Weights of a small GPT-style language model, trained from scratch on English Wikipedia: 18 layers, rotary positions.
Each number is 500 + 25 x the weight over its row's rms, rounded and kept within 0 to 999. Layers, rows and columns count from 0. Numbers have three digits each. The size before them is the row's rms in percent of the matrix's.

# layer 4 MLP up, 512x256, rms 0.193, rows 14-32, columns 0-255
091:490469445510507500487504506489526527547504469473510475524526476485497504525531493529530477454501500508511497523465532482440477496468501527508484508478484477534486518488493508512467481522461498500552483480518503520494504486497491500483509503510552503488492524454501523540484516500525475501495477506494498560491438460478514505515521471484515475474476504498527426473513516489508488492485528501502502503503461500480518526491466508495518523518488533446492489515487458523484454515499473473486514514485506499532478486471481481473507531513444551492499458503462508463470560508481463478492545508507534503487514509531499485503475541545545548442454450504514466548476520495522504451534466488505476506549509546502506487505517516499524501524529492478515499539496519546467500517473532
099:508508472517463481530479510500489540503479578502501493486493485546512490468521499499488550514495518496502516485505484480473518506516518517517508528562484488493518504504494508502481471526499506515496473549480498441500448509523488521530474469472500489487501529459490542526507517484525492454537494502402524493450486504477479480474475511535451491501492483480495493491499460519446475533522530483493480451519528516517550558481504498512512505479484505559504461484518487465523512473526494470468514472490459505538471510508522477534495501514501469493456510520493494523499489522458472504482495479476472468466503504431508525483476529471488491514476479451494493503484492525531505510502489551554505456477525505490511488492490508520488523539478460506467492522491485533515450491510499
104:496510488490466494482443531509473482434504477492463523502500490533496485495563520482458516483465527498500487521496484522513525528526519480512453468481525472489532492493513495501486509508505491509483507477482446473516497531533483465527486493483472446503471459499527503488480485501507509447534488469556489507553519489521498521464509505525540520490532527539460498530510541445501519498534481470490508479485500464485473489469505479516458491463512485516478504512513471513525476476518478477437486482494501471448514459475494466502519515506470505502480524534552589493462488509511502532487519546470511504516488524463503489532513495479461464522501512522467526531496496474486459490476491472486524498505522526497483487492484493554491509517485495502522484473518513429495495522489469
094:520540503537531501494481484530491516503487506482503487480460483524499457527502474495513475484437454489509525475530548477476489500526520500488521491507508515504494484514489443536464528501497491453531469508521477505479482514477487499542526502489496557508536483503513540505494493504556516533532547515496457448465514476507519474499523485451508513471483506490484488534523502534467443502530481497498505456476483461497476506471489473479521506537495415522512512468491524501474483502518431484506570498522500473514535522528535498490533431458511488501526489472472490531507508485498494491529512454507521494559504515493536528508487490470513497523495480533498492536503546513493509464525484501525520513516519492521494482523521502518534484458459491504522534514500489524507465502503525
105:508519526499550520476534523465508468490482522554487468510490499452539495508440516478485575473494506530483506515480524508504518496498488507504518438462509482480547507541504452479497470504492536488429489519492460496467491474495513510477509501505518519507509511523467536497500495497525507474431528489507457509465459477469492550511489520455501468521509489491522518534510491487500493512492505491501490466458533516504479523504507535502539486501511534513486479476484493516504538512479492531518511479508478526494536461473543492520512512473502490510506496484533539459447492461488495452498506521481509538482505506506570513502497481482533474483538507491491510529510493518503448526456544452521503506502508495515521498497513480483483530471481471547473488532468529477540466547488520
106:512486467530485535540545509501495508484460544526540493527462532496505501541514489499471549472454501510539485485466488491489511467476474505496512484491510511491461508484484505513508459472473495497502501517476490500485437514484464522496514509472486498484485518519454502477521498503516535532494506439424522502463480508474548476536487502524471498561498544496492489480467514465469500528468495489440482543465489486504494515499495537482441491495488510553499479555486482490480485498482538493513524539493500465485504446505522501457512496475521524495503495491472508485484510470523520507519478496509503522521481519500510515507493519504559502525487485460476508481476478526496523489508445491471515496517492529535488546476480497486515534441502521517546508495541532542554523461488505
113:504503472494494530523490468530468525528469472515508499543488461499447483466445459495498488499511520458505496495493528509499469450490490476465540450509497489536499541474523514504487504493520523528484489484503501500520491508527453458515502502500488512506539511508484518470475512510503480517525513498475480529543544519485511484474522481489512499488530516491485480493480473490562481506508539560483465494493497504503511505517486499499564513478476545512522522476456459518533458505540560525449464490507469500486503476525477467523519550519523528526497508520457530454520494502563489512462500442472532512493476519522506517532490475451474507467485500523526486481487513510510570504511526483479529454488533492496472470494526505488508459508505474457494517531487489504493466512484519
103:474476484475483496478482505490484521547461474524487499510483532474454529505498526499489504515527529454540477514477501515459468502479501496504518489481506472478511497524533524507499528497476509479454473501514498517513501523465496470529499489465501501494542466459533508471536500506505494530476445492513460473430446489539525496513484492522472511498500507488482492540512458505516503499462491486449483490518550396475554522503471498485510496528504539516520510522512495515442484482502457473493476494555494497508483565562495498515474475509457501482487502520470498509519502530524449493518481462480532479476504513507521536528509532486485476500507470488498490528480477518484498512530521520509475505511501539514527462509494468537491520505518502506527528454494523539513529556492498
097:480478471527504481534478501564482492473477503487522477494497484507496464494501497502469495495464498462499526534502506495543496522484510510514532507511461515520499537505526544519525467481484489528491484494494509448474454518531515472493515496541528456462516523511522515497494494484517505509487510526488550549554505466490544521522465500491522543535519506483454519478458450495474489474514501515516564502488467509514485501481502505481514528533461455468519494462479488518468493479476545525479529504513491516488532519483471505527508510504529484476507502450486534502471550491515500524487472478482528475484485522516519518414471523484511499522502501499556498518490530515490445489500473491505508521521525519508537564491455498461523491539513463471503555505531518475510510493542472
099:527506534438484475493476507495509489463446493517509503534531502466540510542519522504482495476526495476521465462504518467478491539510451499496487538555453476544542518494501506470508483527521489491492496471431501499487489494480439489496504534519516489515495485512542528483471488532468491475497463462502522495472492495490465535514513526481520509490505495468502523459494530522525491481479461545499491422481519541538438491473474460513528454483474518524499474460492526485515535473519479515492474490504535535522480498545504479490505520503515530512456498502513493469496440503471490498487501495497505504522520545441500520481500525514508495505488481535485493464479473525516503545487508524464509486508544498500506492523500529544462548500487512480472483485505490543515514485523508
105:507496503481486499525517432486561523512474537492517553504505521523510543557519482479515453553443531486542495520502477541504471499525509477490480530506537496503522480507479440532554483546502494534516485479463489517511530491475517477505505513486494480524473500490522475512526439480467496458515526533509534503495505494478471500452480463527507463481552528506528478504509510499509504510477458487506509498517480506487461447530491549515516495494518512471471552538461497483496462508467501489489494540495507496461477490493459501480498514516515509461496512476536499512523529497506575510495511469494475541474534486505542465513500534494482496507500516484548525504460489509428516516488516500500529508516497507512477518519503518472527519494485504468480485500549514506498515505488526
098:484449458486506480520506470502474493510491482514510488521497491513476537522534507525480520488574512516508487505477511512478472502521477562549494513495537507514458477508502507522476461525531498490517495468490472504457486507518501503499477510497510464489491458510527483454477524558514500541489498474520451548532500492455509490486485518512532564527526470457490509499492492498464515441484485530513525515485519466527464524515512502481537492505492563503527503517525538482523500489525536492519451486494472501462492536491554493560536493462486506500506505495501494527497502535479545464515507527449495512481489476524516513500522483493508533564484469503491479484441536494524511500509458500522499510485509514540456494511517486484515469451539484489492488491473503521521522472453482
098:518539487518511531510446504505455514472470488515497526450476517514480517472514532508503536508497556460508482461525480498494488447487526470532482512482441517513492515503504516476476470465525513537490501485491498482520504458512566544479487468548484461477479512512481453497516472495535485493498522479456488425503513479501483495510477507497512479486437510481485505485480523491426496525504508495501492497484526522512531507483464467479491538494504511511534481491521520514484482485530501475500525494500506515471435476495496499472484521494501494531467511495505538455483459505513496553544508502496482482513518516486450538533563513467512494509520488525486514498516485485514540558499530485461504516472524522481504527493537451491553513499492479503529535489512486523540529516512501
103:515469482459484515529485480511510525486539488503533464532498520501522502509522483508509499475510486458495491557521499519537474499490489482495497510457526502462510514501513530516511485477535488505486497497503504534483535511500462547503460461537545501489511457483484475505481498522509466543509502485458495484517488429481463529437491507505483514548478491490483530425499540475525498511538559541481490500508478513505508502527535441494484458473525480528542497498477505492501472460543523507503573528510491517501480491473544510537533520466519489504504504513485492493511514460525502490556512505477537495491474490497531484497512477539483539499466498472488510472503498476511539466451506478479520440476460503506506476504503502491553544495506488516499499529472527513488496468537505
102:503517497489529498499489511524521531513471494515501506526524490566497467461499503470461479535471532496514500497485485496473476473518502522522504508505489487495471463513458517484489552491501543483517498513502496522495524470510494502487591545513526457487500519487475495563515524495474540511532502502476489534511499492472523496502455501544474447504542526521500499503482520567487500519477544530500545501485483534502496499477466488501482520520529468471544524488519547539497513504505498462534462491482444468513538478467473476505498462489511503510491523519532482495550492502510523502473557510480497526511538479476513527502456504515521491486505467523501496489500505466513464481521524476486462560519501490503529513498473497514482504512490515464557448508496523503495542539564480
102:502467510532529490490484481491474487520470456486549501433482541500489500519495449526472480483492480533524517503527477530520519524468467580501534478531536495506508545486498544477488504490473509546494422470521490505491531463480507462487484496499487414516538486489512503519515540542511493493489525516529510504452522477480517500529489457471473534487524509519497508513521484519533488514521458538490509448508500509455465501511547514523471536502485470504502501483471526487510459477502503522504463496511506496503508540465525463470514522515497525499518471500493540493512538508504493470486494498526504496520482507493558485552485513552488538496498511518485505509535511513495528475495494531518466481470512444525480504509530512494492518529526464473499468482529493478483488520502535
098:539505529442493487511457525519475506494487471517467529472525487504488481492475464495507529546509493510492500512555487521505469530487496530494537485480531504517500461498512506497467538490466526484495542498523476519515468543504476471485541503550527483517447475503542462517556535549523497502509490473520510506486505453498503506511468447513544495503518497515463475531500505526508526538516534533506533486496494463479495544510479489497493505547470506479551505480532493531478510466480503548493491518518517437494479513494467512507507540501518528462458495518526487501484496537504522505510503487524489483453475454484499546528502484463506523508496522465497497479491467488458533494463515446502528532496424525525503490533512500469514467512519512489492508533495532503473514463492478
112:497511494463480559522522506494504482486512445473481490525558502518513489523520493530505505499486499477475557490523485477535492514469519499508495570472543513518501516485509520517476498527526472517486471537464491480524516489505487519511500499483492514509479500521503462468556520497487480516513520524500531455472537540499506501488466500524484543475478490528456441481490469488468501505476542530493562480499510485450492483463461531525531481540499502492485544524489532462484511519521479494485474540511523515544512516472469522456494469482538451465524479498524533524489499503515504464511528502529488551490497513474484514490547500513523464510515531481535527464511475470467508478536481496475473488450480493506509482498487541518491508484510508466458515538514499518497526568509509
100:502511539481547520475482566519540509496518501500507477469521474433514480474505533489499493498501511515515503482490520510471446513538508489488508488518462499510495465521475489478450509461480504522483502511480492512511486520502520462464483482509482496510485525497532483466474500498498482540466533490497502486491536530504531510514567461507476487492486512472505507529534482496495480532508462487476466474483517468533484483486494495474510464520528521491502475551477446485520497475498513503484512498492516507515489491536466520457479509548493495477513496485458502499487514455483518547491539512478511516533547547410534481506515518571490523526483504538537496535505452513515471491509508512489461487497470509514513504488568523438464535529491535509464473484496528512507519517476496
# layer 4 MLP down (transposed), 512x256, rms 0.171, rows 14-31, columns 0-255
095:497498515486494475488504512506524516495518486491542505518459490474538482491470469510463482480519458523530532506446517485489486467504459540507493515495484473498528542443472462534542523494531519499468481506483481466464504500505510485536487509535511528471527549494537537454508496512490478529504479468469547484464540511511479532531519487499462518541500504519483519508476499471490502525470461505498492522475438543503493534494436468485493467496465502530487470533543495519514522477459481531489495534505485517508496467523494499468503499506501530541504493516544563460516539504508430485510459489504531484488478495510450466489520480500490502518542520495531516519470522494492525472524518522482489493485529457503478450516521539494502514494534484510491493508515501523487524483500561
100:478525523500476490491524505467482472490500499553494496488551544506488535553524493469514467510535533490509499471469468484488462499515493498484525475534529497506519466490468496476522507490534456482469529498513501555520530506510464458483534514495488558543507483494474490492467537503479516490470494513494515506494486525503498442546509455488524501479549497518504498500504520513513456496499494518465536485493507461492517517531477501490496505523509521461472508484502485506464464499519504503507490499495492472498472469475496529569476525475566486441476478511515476454479477483513518486537488496473490524470502474513528497464544512467483487537520533497530501515480495525504516478523546496439547494485515480586499542490485536525482506497515454480480521518521493503508518520551507
099:527524496496494491490502518475520467504502452495452517535519519478427498458554481481492506525483493468484484470494543472552519532478471559506471532440493486517544503516513516522503503498488516492496489466504573489503499524488480522457492476525481452474486508497513466464494554542494500476477467477467491534510480511507547498500522506506512536471499519523490497475534507506528541489469482480498478506510570524483498484517467523483528521465506505513494557545526481502452496493511511481480484484498466469533500519488480501558502506519531497477471516455511472494462494520484498496563521512500519512497453487513477492516506527504458482512509564489464494488495491469520514502508494521529527469529504498489502519474481483521517506517525469548506486454545492504504495481471512
092:464529532481509489527496469526483505511501511494509482513508534466488498536503495445491482505454490447548441481510470452500510466542509461473512457496485521539546463494520478497497527561467538505532484504496513516474458485545457524493528532522540484509487468514475492472482508528509541538528525530502503492514512499486522477513489495516505542469474473509526489491483472517476509515446497497454517476540522487471450488524511475453460488537526463486515513499518472483484521454508476458506483472481502464485498507505509466505501455472521470536505518498456507531494507495493524457494502486499538466511508502453477502503507498490528514492554506443531478528514491530503511468539511487486487484540496513502489483490491505534479471509462545484531505504456530498498480485466510
094:508460536536514489512505486493552491505482531543512490563512477459522487507525524467503500458513469504525498503502477499501475466463476503503513492534494461490523526505546470478465500483503503480469527523547456483491521457489501468493457506476495448492517479554498530517479521501507482464452514507521507495531483485455491509461505484476504489485485405499515487529499510513508551482501475517455516466506509530504523498536458521508504545486498514485498510517500505474546488499495549474477523484520528493489502488444507445507494512441517468529476488485512483541493543483515492495489477511468463477505509510500515497497506497498495478469508499526530580497490510549527500480500489482499466490556492474534479510547499515501551509479495485499488456518523516526515527524475515
106:518519525444528492464509512529462480478475496408441479504522485512425538457494489504481511492536524500465490491520467457484526479479499502499517508485501521506514513549531485467525506492491498502546487491536474501479505480508499501472540474508513449510528486526507517468445490486491482526513517526494492502505519482492497510491458456493504450476485488497520539465515480502500472521496516543485434513545475491484477494500483442564487523482541495529479502466529471512467514515515468478529481506516498500519533499509457490509537459475473491517495511500472482488522499507471541531504493461471518491508477490506511530489495478491520503499471532484512461493480511505480513495501522477457484566537528458488502493513503492527466531503483518529486465544480486534542480505516495
108:484484506525491531510533477514470469450461500490496560557528511519526464477554503507489509533558498528489486510505491443455458452492444473482487496470511464497488481530463520502492521554509450462538529500515521503492473546518552535530540523517509486490497534490507499494525504525519541488535528486473515486506479518501471519485498475493509535511475507507490484514508495482494491466552495484525515547503466504520503490523538501509491474502506471545520531506549473463478507504492484493494484529494509500481466522472522512428519474507489470445480512435484560459491533513481509522497522499505472499532545536534494483561478517498498508506518520514513491508518509478466509514502512515496514467494508514473484504486490483494482515512474523495461511470533526471489503497498473
102:500562531542542499514467459536497487494484501492511520515511508479508499506506560517535541514462519493480488523483506543533497476497465445459482458500493477513541449509499515497537512527498448510524553460508521526487499507505508507448513476523483506499531511527429525458541489536528494452512491510488434518511488511475510499453513514486488552516482515494518489526458520475503516484486488531495465515475523528493515488487555471507495497485527493453497496494521475515447497501531507496486498471515534480540492494441489505490549566464499475470496505499510497502464511557515501529481453482535502526519507517513521510488503493511493546494556514478499527538509502460520516515517519473491492490508476511496498501520482529476515487530498535496492520482498504529500517497459505
096:479514559433494522494475531510480489475467487536517470466507503497528526495484494503499506528463512477496470521472493475520516509487485479536550505515513562507496497490530490489451559492467517502461512499488496467501468526540488501497514498490508443470494490485533524462522526471501535535487510515485539506525495498479495528504450463521514478522528505490495493513478456510512499497517509480470467516467475510492495548467503489465511535514477477481565485537509481506481465508470492517528492513497549448455440510466441497488527488536521517473534489529484516481468505506509494510467475471480505479509483489505475520483452521495472494491521500479513527498490495502529519538469491478530468510484501463519506520421527501517508508473516527476519518506538517433497477515469525
103:504521476491445492484532496501481526478482520489490536497521485484521509519511496520504475497543485520510514492508528510481497534485447461477477514517530482537516511481504483496495474541478512509482531500533542494415461522524490500482507513533503480532522482505517499487528479530528514501524465449484561483449481507490536488463481508507544459478510496503508470498499492476476525546468489536474500457533511511498519489549486522533519501503475503527467482517511552492465488486480490514489511485465547509506497512527476462485468503537508513529462500533527504522497498511499516550478506500518525460555479505534513499457500524506469514519507483486489464468510469508519501512444446481459525504473525499515505472490422483527472516510542481516445531514515494508521530498473453
107:460475502527456525495502512500504525488496500507524538501474492531534499506492485483504465497521507534530516464535467527527512473477483495535493536540515512514470493527494491527519511535489485502531515482476488502517456509521508475471453545514498490485451495489521542476469515500476468508519435527442488524504479538490502486535497469489508510444508444472518494442500500498518535507466467530476483487543493531523506488534510524513489456503545522544524520520518495516546487485500482534461495527519492522509443491497499513486496497547450572445542457500480559496500499509490487500436499497492503519501523478485499522495496462485490475522491506489490526462506512488561522513477513475515512551469489484494521515485499488480499482504486561480487493524520511465484495487468489
094:488516455499497445496486526516499501470445483506513440490465549485489538501488491501496517546529479526493488474541493502489486523484463495553533474461456498487473479503503466500482464469487511476506519474509518455474447499504472476508503469506474496491507485521461502495500475498556529513480508498490497500530478467450514474508463529517494501534498517486518479452473497469490525541500492539483463458467526490526536499539451511494484505496499549493525492497512552546521506494501479536511528528499482476484472539491529513526541517488438551502497472520513457511512512544492486486502562488472507498506482480516506482490475528476520464502499489522502506512537503519529510512530503518513493523504435520543490536510462531466512492492510464477471461455488502512502494469517470
103:475494489465504524471501531477487506527486489500518535490501514497551510473470505489493495486517478511485479510554521521500508542470491477502488472525487519487511526495454530500497512497490493551498494547490502462503526498529523503526516431492501476522509521438483554485489500491505521488521505452513533510494522525505464491479491488527459462498495518458477492523505494464510481501578535478539461469466482438483501503494471516541528472473461485546533523500519499536466478515486528539532522505489485491496503528488515527530511455496512519525471496499489524448526547518490542472494528492505502544524519513514472528461456508478463452527488496459502491479524482536526543500486531532512498504519479471465506520494524495523471497486469488496493532507433525535509509515495533
101:483539511507505504487500523529519477480433505524520503499486496485488496465501486469526522564520510496477454494489444525524473458485479543502511469494510503515512496486489490483482498528520506486473489470489517494497506489503524568476547506500535466517501509521508539530537466477492540496505506501535509476485486528569534493556518524482486528506475496510497501542519517480497472504482497479547540531492484476501493508446480521516495514517519484494468508520517474519529501538484462483483511492510478475480553597548491488519465494494477503506518490495496492483470455520491530529438498469488499488526479471506526501513532539505482525535464478520476538454576495496512510505513472486500482472483540526495486487500479522523503479504466513505501515493545453460511536516484490
101:515529500458523502515465491485506517477488512509466535474458512472565523509493515524550512491514510497520516492492505531553460530529486519502518520486469491539484504534510483507513509482434506504522515523446484485463494505536484497503547475493508479513454507461521510457479483462474553489527469531505485510475493478483478512471496455506538514502429510480469493461536534497541497523525523515514518481513496474500497484502499508514472489523512485508521487449496538473546571486510506511502495535483476500510484521475573507541462506521484505538466486517460510497542511524516461500531506499470463516513531486520486528505445507511482477513498511518515525506526528513538512511520525501486479445538480484492518480479488484461525528506495478545476513485470478494483496468530474
107:510475531507526473507536461514482524526494491517506478500526563484501521485469501551533497526484515527498520542470508493546476486453488505509446518521529495496501535452465505507549470494481485517487481490551468491514523499501490495474479454483492485515497517494492508488548506551502479518501489475462503520508453496490514510580478474489473511482531488510507496490507476480463445502477503500502450470516523505523490508501489498466499569486487507504492520478480514505475478504476504522450466461510454469520516537475535507501467554500488512514464471484476492515504492479535482455509486519521527494479520511462542476487480497524516517488522513475481571486506481491497516460505504497504488481547496480507505492593493537479503502537550533469511504482512516523506513495537508
099:488482496504515510526539534506470508492488500485467510507477504507528499519506496472508494502451482488515519536512505494547472481498518495526519489533499504537508454501510495460489521463488495531497525503521507495527506499478496504482465516519514484462501490518493502563500490520484527481475485495533480507515535468511487549534494485472565503493528512523493467510488514527523527456491526507495546466499500483498504509517502470496494476538520475497546495484479500474468551500510509560457502446510497453488456527483485521496502494519529482507500468508497447446570526482436495509556502481490496530504511539530466529509487509485491501479529521500452513521479523428535566513533500512521507561459505546535535523492530500508485472490467487503540503514516511545505513454493498
108:505512523498481510457498458478513502500496466474499512458532496522485500489504553508504490499482469529512469514514470493467557476468503510462517495477524492467474494474486527508481515483494530497509494509476506478481499503555516489506475467506490544471527480465501518482516494481471531461503519510496477542512529499518554535473510485503518484490489469517545440428451470507499525492507508530509494467527518516507477522524499513452533490494514524515546510517514493447437507490556510502494488516552485517502521500489506479475514480484458488487534530496491528494527533494542504491496456542494525513519497563537478508548511487481525496494466521453494496487485452443486529519469470535509498523491470526465523493502507490502425526529510518471514521499490493504448515479504471
# layer 4 MLP gate, 512x256, rms 0.192, rows 15-32, columns 0-255
096:495486496535477508493485493456498516484447525501525496523540520505522559517492497472470490502484516513547559471469506474461542488488480483478516511545504480526511480502491496455512513478512467502496531557470509498503476506538484489529475474514497504506456515477453493495502524441495490505476512501482505536465512488494510474529515494536512505505510468526503497502498478479485475508539531450478497468485531509453514484456514541488523466518487525499429482504499500462507498485521510454510491474521511507485450534481491517538464556495545454494489519503472526468513458525517522502529486459486490528481482441470542504529546508485526484520490507499552472539497485530525513499520502514506548479500481527529530470518444522513491496504516489524463499520527465531493527528492493
099:475504482493547515515551490465521503526488541491533483513484506485507507530479479490510492507552492557458513485478507500494484509476550498515540487528529558491467485501460536474489495477489484494499509497561548491513470508498507474517551501493519511572498530536508494504509553496503502551503510549438496492467501527492481516543437504504487500467478491496495510478494462481489467499503536471498520527458483539516488512518520507479500486526476521502492494471452497452537526489481525501505504513489516558462496526513498486467500473490526496508532448503503472519543502502462530513515480478515523477523516515500522487502497470503527539522441480493536513493486482522523516484522509482523449459515514494521504457518482512514493497448514482498515473529464459493527507488535556
094:509511521467494544479521522507546527480542507521487517506494514479494515507517524513511498481547514512513485534484469537456523524504483531523522504490478500477469497497529492489515491508522513533507539488497501502544498534523531502470450456488517474473496466494503493503489507510499453480507468495499583517508496520516478509490476545522520488501538529535508473485495514427505504499506509520499536514523479538529519481541539537507510453525479540486507541530529496488520512523479533474501512461504498485512490521531447508471525488509495526533467481491512523509543468507534525471490503503500450550492505479469504469472518535497468506482473511479514489457499478450438493528480493467488500541467495511479504522473522490482488487521536510488438484455511544492527518547443483
103:479486529536534500499528526508529495495481546584502472520483492503532494487469545460533553488475511483509481507506508523530501501468462509455509421494526458500527472553507499465465463491470538497465480537488459492467499458481507516474492493514520509499543519500482516472458478495491486469458502486503480502504471472479464553454497510447506481497519474519510522531530495525513517496483499480509489465487505524505484533486482531503502524477511555520505462504504473522511495497454499517522474480511490485481522464461526468530496511444493477514472503476531520447449504469512474481461507555495492527480496499508531492494524493474542489482526472507494492517520499527495462510503542478498486488508524509516490485524511496517491491496520481553509455505477523493546485535493530
104:505484503504431527507495527474518494499481485483490497512510497490527513471516522469515483493474512500526490471468511494502488487541526484486502515532457474483461434506544494480541511493516493515477486485518476483492526509513499510487493501498492517508452479508503487485515546500491478501486503482561503525535468418495516514431492476517518473501527566457508502502516525508466442507524504519507526495466468501482457469453487561506526496538514483529534487538490517492524521524492497476509518562525490486508520525525542511522506507474492476500516508459476487456519530529490500472484519526513463493462517539500527498499488500486478482490435510491458493509493469520476496488490500478513541493505541526476523500502517502523478518486524542506467499445546561534500545484505535
113:451516537509462530483527509497505459502508497499505524527550530505454538487490515483505512516452519504468466525503456522433470504521440468478509532487541501487522549527492495506511484484497484547471482487481491496471508499477492520467501521504508461512482499450540454499476533473504509502514517509495538430481467502535494540538480483482499471481549523522517499543523510486503518517475532529476523523486557474529522482527523513473516492496464481476532531477504465505504512494493529527460453520470504502461474534483494502488477560494497541485476523471478505507467482484511501525476527500495458491542467499520526516517494507522488523486502554499468482466499502551541508460502520476486478481481504495498505497484462517486492472484505527529472501500500555467470483495514502
103:479523507483536501504521539500526510524535521462489504498526466437494495483522491509509500520503467496537485534533471518467490487494443516474524541483556500485483500502515463546509478509459473479500518504459507520481510503482484524514449554547509469476471454501508498543519482489487525523516545497459549519523540488549462453524518498540482511510479497522493530496506462523547475498447509501531504510517487488496476518512485523486489509499496511526513495473488481536490496482481514515519526507483467502524516491542521511495491496528470473504482483540518517471469482507510480491482522426572505503497538445526481505488556552488521488559499489534493531496503513519488495486511506470520502526521477546485538509506483507466522474519464524474468493516534470497469492518497497
094:507507542488501471504470493559477512505467505511526469457496479481491516533483512439492495526481515479486518503484472496519557545491502525519549521501458501502492512528540514498464467545482504512492460491468497485477501514544506521499468524533503514503495456499531499482489478499534519533529507503488536511528495466491546510509477510511523533512506560514464511472506487499521519518505497527525498503498460528513540567512519502428522481529514483460498496481495498531507513501479504483478485513487426514460500530490461499473491504478479504487493480485513469448521512507488472490492484458476538521475515476498485502462522536497507512526486506531509502472539482488489445492460486494542513521513502526510488515492499511462510461501542490512480536470531513463462450487590493
105:463519476503502518472481479493523556513485498465525551507497494527543520525503522526513468518522442478499493523534531526523477547504492490515502484504514494474561459469508501492462515501521463471540488499504536483464475509534521490524504472452502535461494486515479520517520493493491458524501488543522499537524513489494466481531496520535488444478527468557502519522488526531479506496444501481507541512502521495467504493475521522551517525516528513516504526518524505520560496508520521489495546513534452485479513495479465532510521513493446489496528485487481497480499507516497514517506524542486520468537455525521535493491515508494480455500517473514544482494469506509496497467527485482508519516466488520465480462504527510503551462540517552528504474523519458538515529493504538
103:468471496539518515468529546501515497486506565490523566493503492493492565520512497463530509545488525510505529488499492515455495480542514486515507473504503519477470550503565490548537487487488475506528495519500457520514507492481524459504454498514504491526474491456520498506528477464456495482508479470492525483482481501470496536470484472468500482519546537540537476506504507481516495514482521519478508482526461534459515497496486535496520483478540523497485508512503461515500503491512455514482474494529491491499487471487495451522489506509480505483505512480515539490519482495544497505476507526508489504443521477491551511464507519465460504485477521493448486480459497472461543492452521437463501501522499516541489467488506496489471539524511494526465506505550532479531542488466510
094:487502488475498509497526486452497519476488511539511489531537478516509528512502542532478470503536494510517505481515505485504532488541454515548474488474510526525464470513439535482489485481539512536533521462512484486481461477526510531489508512497514489450509474527487510481530478510517489517508471478506456543512518478432463463489497510539480518532550485449521502509503521509509500454500501565500508505497516522536492526515481486502504491525490520504517477497471498454481517517537527542463449513496499493486466462504535552556507496446482506518475464507468485484521524527500539494510527518496472495473486514579518532471500504469467512469512478493544497487463530481530492506527471504484497471469498490510473485532478485502531463526531492475500512520480491462479472471483494
096:477443511473519488499548473506523473558549495482504499507479512502506502536538523535498445542535481479517535502432491547514506547514514504506466486501506474494555491499486519517525510520495477494509527506447504515508482553514502475516527542467507550508482493488528524494499499509470481462476489505551519521489510534455503487481517488524453475525531468543488496515536484483531502469531512521488526500511506460489474510498539470505487489477502534501477526502443518527486515458455494522478504504534495534556552512536514488511527526524497523519548500480480492510477475489474554473495463488473482504490504472453532499474480469504485486515519502524481517517472498529509514458514508470499471479504506536497487481471477515510462508504503512485504498496500515478456440485495550
100:478524509484496491505500488493504527523510517503498505486450502520529506569532476501494484513523458494504528535507472493478472512454501493488545508461521516500502494529528506444529469459456512483478475523462482533479486457507481494527533479476506439445489534427497501497468536483533464521496485473487444490445471536520518493497430543517534474481463475483530489498490523488498533504518517495545524488507500484469491475497472489477517474485465455510530485496547554499523502459485471456505482512514494493467468500480502472473526493525471485509440505500515487521515547563453527513484534505518522484495508521499500505487549517531495499498496564521478476510515510477514496503505521499505489454485524517500497532500489512513514499484493506515516467513487540491483521499501516
100:481531514492485480499519497525527481494457477500509439486504484480499482491505498496497537530513529440529503519473504498508507498496473485528456495501506492513452487511477515493500532511473530488544511477481522482485560510500519537519560521520503447505495507509503507495489521500482523511476479459547473523480495474475480474491523491512505447516534543495508541472459537483530505512551500501511526515526482515495473489547496502530511550540459504492503524484549505500518475473508497519522511478456471453492503482494486500496483477518447507547519562565543475505550479466482535483504497502466464509483521503445546496510512497531544479493476495504495485527493453459513526477488531506516514568515504495495499503512491473522496514485506522483472484519511514487436503499551477
102:489526416486439543527482457482542514523480524507472501537443494473502501497550489476469492524479516461515518491515505502540494500548502476484523509503505517505506500521508541481507508503515514487487551520501480512456512528508522499503517536437530503524472466519483513514472514476447484520510566465507484513518520490482506500506481530481544506486477508487450524540482504501457516577503510492494471514501494496511532542487521521540502491494532490471503487489522459513498557488517499477516576482517492489520535498504465554474483498475510510504495483535504462541513524518515511524475506461523467505434507498516480530466497511500453469502466491456533491504501522519502532502538469478473525524487505498498517505484492488513477498487468490500522538510537493498498513479500498
097:487537480460497499543464501529508485492506489534514518465527477508504566528485512492497533513506509483464497462497495542517519499530448477492507518461475481507502493500511504499481472489477519532487452466505488514505515547532525522505496458518506496506451514447546470458565519519459497489499520481465486525536485485495502517538478485502514485482529520538475489466461526477505510536493470531498519442497498480513482575492493485480499495505450512492535487508500520500486455534493495507522518511529520496464486509517475527534496487512517480481475523471520504461495456528512530527488507456533489477509508455499520544504487493502490520528553513504489557490494461492476497505465496516508514522470477523464530495526446527467509497530502493506434506486479495551445500482518493
116:495527476545522487499494528499464481520494510521534477503504495506504553524461471491486513504496484528511516513506541495517509508523501489506510493506499500499486524513523516525525475510518499515483531464497522501503473488450454473491534525470497512511524460471495474496445465484534516524520447510443437490464529502528462494505494499471526473521532495459469540507516491508503503576497533507538478488513481521501544496478491504486486489494513516553549504509494500507499530477507499517467531476451498498526482482499485466540536500546512519526474481452538491498528528531520526537501483518473495489482466515491512491501433524546483481482502511516523492521491492515520517484498496528471489499560518517516500503452461495511484545461453531521580470482473483520555526488488486
098:512456487494483503497507494535555501490512480498475512500467495510495473526449454480467488460540487483501492494508536518530573527477492514522494543435513502522510510468511503514539466519507505486519472503491478511498506494497472549476478503453506548486500523519477490507482493526510512449530508499520523498512496491504517494503489507487544531494476532501520461521479508532548499487512528502528525490524461537506539521500483510525470518490467472489513522466524539516512483541484487491512490496512514497494466539472501467544525481498477476544462511500518539499478501489499485472460513504505514496480475484537515502478535484478494445486512446494513512447524547495486492441470524467510512467490497508467527519533480486517552473512522538426544508543509495465476462546502506